{"n_layer": 14, "d_model": 192, "n_head": 2, "n_kv_head": 1, "head_dim": 96, "d_mlp": 512, "vocab_size": 1024, "activation": "swiglu", "norm": "rmsnorm", "norm_place": "pre", "norm_eps": 1e-05, "positions": "rope", "rope_base": 10000.0, "rope_fraction": 1.0, "qk_norm": true, "attn_scale": 0.102, "bias": "none", "tie_embeddings": false, "parallel_block": false, "init": "normal", "init_std_qkv": 0.0198, "init_std_o": 0.0, "init_std_up": 0.0198, "init_std_down": 0.0, "optimizer": "adam_variant", "lr": 0.00162, "beta1": 0.9, "beta2": 0.99, "weight_decay": 0.038, "lr_head": 0.00566, "warmup_steps": 225, "schedule": "cos", "final_lr_fraction": 0.03, "batch_tokens": 16384, "seq_len": 1024, "doc_mask": false, "train_tokens": 238900000, "steps": 14582, "dataset": "wikipedia_en"}
Each number is 500 + 25 x the weight over the matrix's rms, rounded and kept within 0 to 999. Layers, rows and columns count from 0. Numbers have three digits each.

# gate: layer 11 MLP gate, 512x192, rms 0.101, rows 314-344, columns 0-63
# up: layer 11 MLP up, 512x192, rms 0.101, rows 314-344, columns 0-63
# down: layer 11 MLP down (transposed), 512x192, rms 0.0996, rows 314-344, columns 0-63
gate314:457499474494505480469469498452499448526515499536495481529553493559468519540504490518520500476473470476510502495502497505534515505464504520484509497525489500497482496523506495548489551536481489
up314:517508501511514494455470467473489545458526513480510495485533495481508500519503508488529513484539504472458533518484509516459504510474476489450467514520489448451521515504517519499425472493500525
down314:522498500542514472515506502481503481522552486516480513522487489513490478514464472501502512503453507489519483508493505519503548480526522538477488500525468510455501487467509518492530482477530541
gate315:526563458479470451476500491506501473496478497476466472506514454491506503513466509493471503488462504492542489504527515485479507464490460518519495503461514519508517462491537448514519493514459501
up315:470525501533493497521497476502474496479459468538506538489477488516505508500507493528485491502472484503502487494518499477492472487465480482493487458463520474518503469495538487501472494493496480
down315:480494508527536513536468482527546531504507486504482516486454480481494497484512505506496506533457515490487517482506485512503510503514516486492487480500502503502426487507533521510521452511482504
gate316:492508515473504498490501484503498487528501496543513508495511517475523498485486480498509502473511483494480480529453508496499488499490472479474498492480504538510504446488483497516490490510520510
up316:516510482526459496518496534506521512476502492513487493461520485473503521494539498493461491506505474499540526430461446493500488522490511508501486490446542495507500447490504511503509510468498522
down316:485526496530430473543482493501509506512507487478512491478491502534476526507525490515501509462510481477518499535533543503457526485490527486493517511512521535526501497467477473509516490503492504
gate317:479460496545539499534484470520506495495531526521523524518495552504496536484456520442486494509473542520484521499489533510501541503479481534489481517500504531518483486522515511516482499499497519
up317:478470505525493552509532453484543522485487506465528505492471531507517515547505508493481532507478500475542514513471488515469485471491491470543469512492480488532525543533515461514497474502469471
down317:487525531497482530458487519526482441497480483510510476497535467474495462558518504543448506506503526526531494497479521525517467507496488500491508518490460505437492491495463504495451509494503522
gate318:495508508482477503508465505492481504520471498479510505484500479480525501471542477472535532503487549560494513505479478516501541462494473489451521484495574519515502543453515459516516520512485502
up318:484497456452496521514501433499558443499528571510450516514527497520508488488470502522532488498511487569532479519486530494516505491497474526505521483485521535501507506505499504507488528595493524
down318:512504498522547527463505501500481514527510469471513503542502515509493508502537531474468501483499525515497518460541490492471510507478513472436493520491495462505467505528424460522508531512546470
gate319:516508475504514506484481510530462509545549490515483487569476484484490428458500492566515453500529518521495486449520518476537501507482515535518460515485475495503479466497461521523484524536492454
up319:493489505474542519531503495553471464500506496508540499559537462508537487472471521500510478466467477498452532520517522541479483483521465506534503488489482497487508487533552524483555513507483510
down319:469452505508516510505515472475511536478486478473493484499484556480476504483451494492521470495506515508491497529534518453511520536522486541457482513496498540500517532466505500464523540459505512
gate320:476500547541465520522498520516506507496484491532443522573518470494519502471477522483515551484488475484470521486469475514489480508497481484528525462519485539537474509481502479494494523511501541
up320:506457495503534513484455488498497506525516524500489510478505512486493519491546515556464508468545531551503457503489536493562501480536511476558497526484467515494495542512517500512470514484504511
down320:506502490481503486530514519492467555481468471447504486521500524488465473519507538496478503529514512498467505468515543498519502429509507524501518470520554505519509490528501476481526474483538484
gate321:495509554512463471532517485487508497460482481494531470481503505518488507506522522448500509488512510473501526480529517525447489528457493485522501515464515475515473510505522530516469475522498493
up321:521510557501448459461510479515476463524509485479540503498478514500534496498518468502481527553477476477512474493515503451505517499500489507509474538538487488478525488541474495524489476489512446
down321:492464482531479494511487497501523497451500523535546526520518476556496508506480491483518512528478503483506510495518487539474505483478503527562498486547467492504504509488526477539496439469522502
gate322:520498505499501510493474479517521496482489504489462482525470530498502482480508492521511490517534498505499522515471514534465503469543479510496516449498550492511465511509519529481513501510440546
up322:512509493517519484503505453509456553471524455495544528473511514519506517472466528503516488477545519499501493450474497498469506512523540514509514467546524487472481501460481536446468505504463493
down322:476499502459546532474516500505510503497543499497470498479512527542528476533467505507488528491509515489503502519501517490504488479536511516510524516453524489533524506524499510540538496480484484
gate323:550470506509475497520484513481524498514507486495513491517516436510486503479517553506485489521521510531494508471495524494465464504522486493515473508484503513516521484519500501493532511537539491
up323:453482477502523539492513503497522505518524479508533550504497509535511509457460511460506532515531522546520533508473484485544514528483511530486534500478495492511499518498506496518470527522502521
down323:485472502499519488504515462524488518516474491531488521429503537509546495515495496520514517513490529529510513462467472469503531516450499493458454504527480514490509488506460474500505504478474474
gate324:490518516488493522562519526459467526507494483471471488511483500497463468456501501498529510509486464497466481456446481508538466524499548516532533480512482513500511518477514547525480506537489483
up324:474505502475533500483519513514517488500522493517487542504479532510527500511483513491533504537500479468463458453550519580496502496522507480490477463515477506474519532527521479516494483496497488
down324:517434502503505456512487479494477492506549506539508519460508515529500526527468521501475505504473510493502503474465464475492547535518503505541516462477520485519530515524530536477542473504467522
gate325:510486488483498516539477508545473529509462502503520487548495476530488476512504453530518508544472518514499522510502507493496519522523505516487514486508528483541521502500563486474512485486545536
up325:496529475477507485523534471476503476466471517499533497507487520485537485521533520538521512539525502471501481517464483486502524489481501494523534527487493538511526532460478453484467514532490503
down325:530401501489500498502500530495540536491463462482496518471505521510474535478505507473474501505485482552525481571528478494496480510495475496540482519518516483479487532524487521517490426503490525
gate326:537519513538468495506540557449497488443512497512498497530519492510534492520513495502516543546517512537474488490465561472511549504469513470485479537529541470476489520450522496475515536490465510
up326:515490528482510512470485516514520534476493545516509489504523477487527502518525464552471484535498473501496519511509493545504523451529515476505476485503530520532485517495491502494509483522516474
down326:455483499523469479543483464522484460507521465534463475543494454451441499515474432507475518494498487488463502492510475508515511483498518520535516504505460463496485521528530532494513488506544507
gate327:485505506480504476478535475503440511503495469522520471524556518519495472472500478492500529462497483493536492470473500524505488497487481507546550504517463507472503490485510543501488512512509462
up327:487520459496492529488500481488506467491480515516489452494477474526527503504498502484524510470488462567470468497489481489455543494475526486504512498476527450498504500479467491501516520469478449
down327:484559515502503464496461499526508507506478492498487513459516492495497544513552512468504478475487518530494499535496530458498541495517541527474523534503543472467522498511521510515490480512494503
gate328:531524501480498508502516532501515484497521511478476458546495505528555526494507487469498495518500487542474496527498523540466546459514462538529488507480465572476485489489502490472510519513455498
up328:500493510482489489519471467494460511486504521477531468518464511484499474522492555532488534482488498528519501481530528532444477512510473478532490476485501487481508480492524475500468472537526469
down328:502500499483475518469493526499464488464476512561514502500477518468526547426476522508414529541489483498486509462528527545499496502506506489505517514453485502525503529473494479500477455481518485
gate329:483529480534528503505456448485533501517511525480531476525479526475460498493500489521487479468482521496491479482441473514476503506559484485472485515496507459559519497518483478484468478526471474
up329:509501525467506535541477521505547466483506489516510561509497487523510445496471516538486464514525535522470518495491493475464460488479511493550462494474512450460526498520493521531513480480502449
down329:545444495526526511521477497480467495516470470558530471484502482465522518516452556487521504468556537473551476469498481539497520485488517536551524522492506481510522480508515515539442464477463519
gate330:550499460496495509477496503528508485554497496475499482494484526504495471491521479490518488501490483513534513517465528505489531469494462495483506516486504515491470498512451517486476483495522477
up330:490510501503505520497475452485514520510471494473473520490527531503524452492542502495480508530479501489537536506463504516508468496557485487540532485494517516474460474480492528479463495485504498
down330:465469502499478495471494489502498497505510544514524504513498510505478483518485486515438491528468495462485560501495499535538472463542431522540510493472481524496459474513503495494555474492490558
gate331:536475502496490470495463511508469512493504497514494516533480466464521466493465505481531502518446517522508456495489555511482489558491505528523446553539450523508488473496517453488468490487510468
up331:554535503556465517491521497481503497520472486495459526502475514505553476488512461521548502530476507479522513498474521467495513538484500524508449468520514460465476433503515523493466528518473491
down331:533469481485493538502530508508574488505443506492438513497505506516488450518533486503505480497481504456484481460520530473504485527516477496497497484499505474476468451472525527463492493517526489
gate332:521533538484475500469511485509497489495447487481535496479506502494497471483479501513511494512473494493499507537497479505517475465509490506461461497532525524534522525511503545496483471525519497
up332:547480490442514520481461540494473525541484518497515529481479484470479462502517511509482501522506551472525475511513467537531494490491513501501465547490512470500476508510500503508466513491557500
down332:504465506474498468519527470458455437494497493497523528513475504479521498486494528521505475506487514505478471469505490510540535503482489461507515497528481514483478492491538536514521496498483516
gate333:477535579508468481483496522490528507531526503541490482488559489488516460513485521452489526468497497452530465504537504500512454507486458471465472508470517496484494514488458525480478504520553528
up333:485494486498496484480465474509458493545500468462489457518493505489516486478498453493477496451436511508527507473492494516491492511508453519505511511497467482488491492485487494506537502483426485
down333:507542477497482527481530491480460464468453530567474484489533487504510510452484502468503500486489520451483500482449491508484490493546476502531505535524496495519488491482512547455524535522453491
gate334:495522507547541492461506491505556458476521525501493504510476503531510448476497455531466488505489500483501545501513530510475517468478455513495522493470526481483544512550458542516506494512495486
up334:503499512447520496518503455472538543458499516519500518483500483479552502515472533490551491481507531467509516465536511520480500487514480469534492474522458509516497538490505458544491510476494483
down334:528535534544449485491477520497525475508508493477488488478493490501524479485490513528511534500501504511493471473472496499483502472508531527488493517492501486471528518518453497529488486556488472
gate335:513507519512492522500516517489441523464515450471492472467465568549511501495544487491482490503517537506536462498509465514493546503529514530515483497507481478538479488504491535493497474500481499
up335:511512535520508520513526498503517501484522475478512512476490516527467523478556541450494524470540522464491494563507512505506493492507531476490470493517523526471493511520481522516542467463481481
down335:525490489497522487471507469477511495462519499516555548454538484472468478499490473478518501474492485522496516460514510468487506455521517477527474505479471514519502514503507445551527542524517493
gate336:530561482454496488499467486483486504474456458519502460542497471515486506560505502455518475522542505484521485530471489477484523487509538468547510494476477530484500487472502506471486509533495523
up336:482503504545470508545486542512491505527515492508497532479477514522542514511481518511466510575453493511492499495544502521508526505502513507482517504506488491541467471528515487511524433509507524
down336:492478492497518516477502459497464494514509522476501458494506527488498487470526490511507504511466528469486526499506460514537503501530531541498505487496488519499523520524503529501521472505533486
gate337:513519462511530510508520498495490497479495508476500478515526479529513491517514510499518494494474512558524497512487493504502506472511501516513476481528496511487523492485506426477515485514502477
up337:515482473510515493530458474515492521522455488487509523487500489504472497472512494503481530499523499535507464480464514531459505509529508533473519503469487504514500490514489514472496461489493511
down337:465497513497504480523495506474519501524566534484537515488517498499505498507474493543509490536473481493554499488508513496481494457514493512560512468524504505529533489501476508506471508460508500
gate338:554536546520486524468456516522525559510515501509534510514498499535532455504506496542523518508555540521494501462485499518447524543517508542509479478502528541508482472510510493462503521496501516
up338:462514497501481491491472532511494547509519526475497528474487507507509499514453511523474519532505563505461480491485496474482532508535508549498529499518497534522457438499484505487505475502489506
down338:530472496526472532514529503473504513458510481481540503496483516499469527478511468511518483515490484499554481523511530532531468515454470474436490531514524516485515492480492498507487481510502512
gate339:494534546528438498501496493525518496532499504541467519508510516485520479442498477499549505534463498530519498465497448483504479493512522526496477505508500479537504482517493506511499467516499505
up339:471525488556492522459533465462502502516518522523484486496493537508485518495495501467501489505505462495491469421462503492523482499497497539491514516474479522508582494477468470499462498487473506
down339:496489499517504543456518461477463501494489517509458516515478467558546491455497470487494480497520480464544445470476509475526517476471499474456500495514529506553550480503505510527496477480489523
gate340:522456468510537468481495508508482536559500499491508516553469504525539474498502490500447526531487482549500522528454487513501480513420479516475465449501462519512545472469509490499508489530483476
up340:457493488459521512465491473474514501534523502514507490494507484537485501527504509495476499457512485526487456484509492487508470474555485456529444537492518479504541513511501467534498504511533525
down340:453478498513510487512456487499473521498541503488517471488484491499515562489509501514491511524510480476493538508513498461465513468497478484484474540491468522565524534512490464527531541518498511
gate341:533529467465462477516509508521511478493517524525475508522515517531520472528526465454478558495494542483494450494534501506471484516512513525545476502490518489484502467520510536482502487489503506
up341:495493497494494550526549508472512527518482481479525482489505528511505509502500488487532531458487532504473529481508490551507496496512480529529511478555514504489454489521432461485514486499528502
down341:522481546474498487508509488493505512503511484488477456478461491482435522494543496502470494498546523499514489492486522494494536528478511450443497463517489506516523492476477494455485514468522458
gate342:538525514483492518480486486558490461474553468505491516496532511451549451499479516471543494494509474514500501481537530521533490508523498506470453517462515519493487509513476521499473495518487477
up342:496507522494512497497542545514480545512532525486521518452465546474495523486501508488478536480489483491515456514461426487520521505463510512479516521515571527493528528520499481515535470482505480
down342:467481506503454537500498471508518551499515497486450522532487520539480550500482507506506516483525487496546498491488495500478456521501506490488506539510530519492506497492493472486530485516501493
gate343:535505492512535548505475507492482481500479532549510521494479501491488495538504534514529491520476499509478510487484485501465479527514497511513456503492541472493525522500481495531477489519518503
up343:500514518503514518488515515531465453524520502488497513487491474485498499483512484434532506490484535469501502506537518515559484508499489500481457477425483536525491530494486462490501520520552487
down343:493530527516477453469520478503462523485499505502510475455480532506435467465480521453526494497467530513460466491516545531516527523497493511479535512537471461527515531444530476499477512444497490
gate344:530506504509473471511512476484512492507519499493511487509555458488528487538489498523539486534499496505522478486496472513494507551518483515523483437518502517510523520488511506492484471533493518
up344:486498515519548510477460496504487465504568516456452510462461515498491470481525470546481489515504475480502489518500484476490539516458464493528522523528486504501475474514482498517495524486477483
down344:514457544506522452511465482494485506526503473547514496497496440506516499527504544507474533468489506497484512507506466517451533480488507496493524553484504465495519492464540493527466486527487512